Part of a small language model's weights: MLP 256 SwiGLU, vocabulary 8192.
Each number is 128 + 32 x the weight over its row's rms, rounded and kept within 0 to 255. Layers, rows and columns count from 0. The size above them is the row's rms in percent of the matrix's.

# layer 8 attention key, 64x64, rms 0.0937, rows 49-63, columns 0-63
size [100  96 103  84  80  80 134 101  98 100  84  83  93 110  90]
[[100 139  81 121  93  97 186 128 164  98 198 149 134 155 134 120 135 131 143 120 131 131 148 130 141 106 124 149 162 159 190 166  74 119 124 141 156  39  65 102 111 167 106 139 174 154  88 147 138  66 164 102 107  95 149 154 118 123  78 143 139 148  94 176]
 [191 115 116 124 107 134  81 147 139 139  73  77 107 155 111 111 198 176 110 190 139 118 100 139 181 198  94 159 118  91 123 171 109 143 124 107 142 163 165 165 124  81 142 100 136 120 110 110  89 131 149 134 166 122 126  73 125 104 142 112  68  76 168 116]
 [124 145 117 158  90 179 147 131 140 217 143 134 130 144  77  98 141 103 126  46  81  93 150 159 150 123 122 123 135 143  93 130  68 143 104 137 206 113 134 152  99 164 116 121 140 117 114 143 121 149 179 125 121 131  76  61  93 134 140 143 193 160 166 132]
 [131 109 137 172 129 155 109 115 111 171  92 130  89 165 136  99 111 102 160 145  83  82 110 141  77 103  86 120  98  84 116 148  95 101 152 130  83 151 102  67  74 121 164 105 157 133 106 146 177 135 126 177 189 150  83 176  82  99 118 164  63 104  98 122]
 [145 118 112  89  88  75 121 121 127  82 145 171 115 132 113  53 123 120 109 119 172 109 153 124 159  74 100 106 196 119 117 104 106 120  99 180 145 191 136  69 153 168 120  93  92  83 137 165 144  78 101 115 160 135 117 118  76  73 158 161 125 166 113 133]
 [106 106 144 127 102  83 134 118 177 131 111 150 129 152 146 120 126  88 113 148 154 148 114 178  72  81 104 143 154 205 126 201 160 130 117 129 106 108 135  94  87 136 127 149 129 112 134 163 120  95 180 120  86 158  62 121  94 179 150 103 149 119 113 226]
 [149 105 128 123 160 148  99 116  98 117  98 130 180 111 202 137 114  98 125 161 156  80 113 105 131 111  55  68 113 126  92  99 194 161 119 158 124 146 106 141 138  79 127 141 110 152 141  93 123 143 118 149 117 160 174  93 122 184  97 131 107  97  27 101]
 [162  90 158 147 150  70  86 155  89  70  90 129 151  68 136 142 127 105  62 141 129 157 148 110 192 115  81 157 178 133  91 154 155 162 149  97 148  95 120  94 161 162 111 129  69 166 106  87 150 122  69 167 157 110 136 163 106 159 143 127 131 126 117 101]
 [134 106  99 118 107 144  87 144 115 132 123 154 132  46 125 122 118 106 200 207 144 121  96  88 108 166 184 100 143 131 115 155 138 148 114 136 116 106 141 169 187 124  76 154 100 169 121  87 143 141 120 175 124 162  88 144 132 155 131 160  64 105  77 182]
 [130 178 140 167 107 120 141 168 143  84 176 164 149  91 143 140 170 150 137  73  82  94 172 164 113  66 128 136 114 127 127  87 109 135 143 109 114 165 130 170  73 184 136 155 192 132  82 127 106 126 141 112 148 146 131 136 132  81 108 180 198 162 177 142]
 [148 130 161 142 168 156 126 110 104  70 124 141 172 111  86 108  90 133  65  83  53 105 113 127 106 110 137 139 170 147 160 174 126 144 121 126 124  89 164 149 137 202 135 102 137  78  81 124 139 109  88 163 169 142 107 134 105 156 106  73 107 141 123  46]
 [104 166 106 137 142 133 156 191 121  98 152 122 149  78  66  94  59 125 125 124 135 125 169 147  86 120  74 128 111 166 130 121 119 164  84 133 127  98  97 128 178 128 167  96 153 122 167 183  52  60 108 125 160 144 123 131 142 167 153  81  98 106 108 159]
 [162 186 146 122  77 113 143 179 110  92 164 139 133 148 121 136 116 204 119 183 142 136 119 103 113 100 178  87 159  73 135 189 155 129 105  56 148 128 142 146 175 113 134  63 151 136 118 120 160 124  94  88 117 152  68 140 154 133 106 145  79 119 121  89]
 [ 92 190 145 185  83 111 179 130 127 132 175 117 150 169  86 105 103 162 116  68 162 164 125 119 120 115 158 178 150 112 172 146  98  76 145 188 147  71 173 158  80 181 108 122 117 143 134 187 143 126 121  86 110  94 124 101 135 128 140 129 110 156 157 105]
 [ 89 168  89 167 130  95 147 156 100 157 112 157 169 157 146 159 151 128 154  60 104 151 149 184 106 126 111 108 147 129 123 161 145  99 157 112 160 139 147 130 107 140 138 156 201 168  69 237 172  97 141 142 112 122 117 100 103 138 134  86 175 130 152 139]]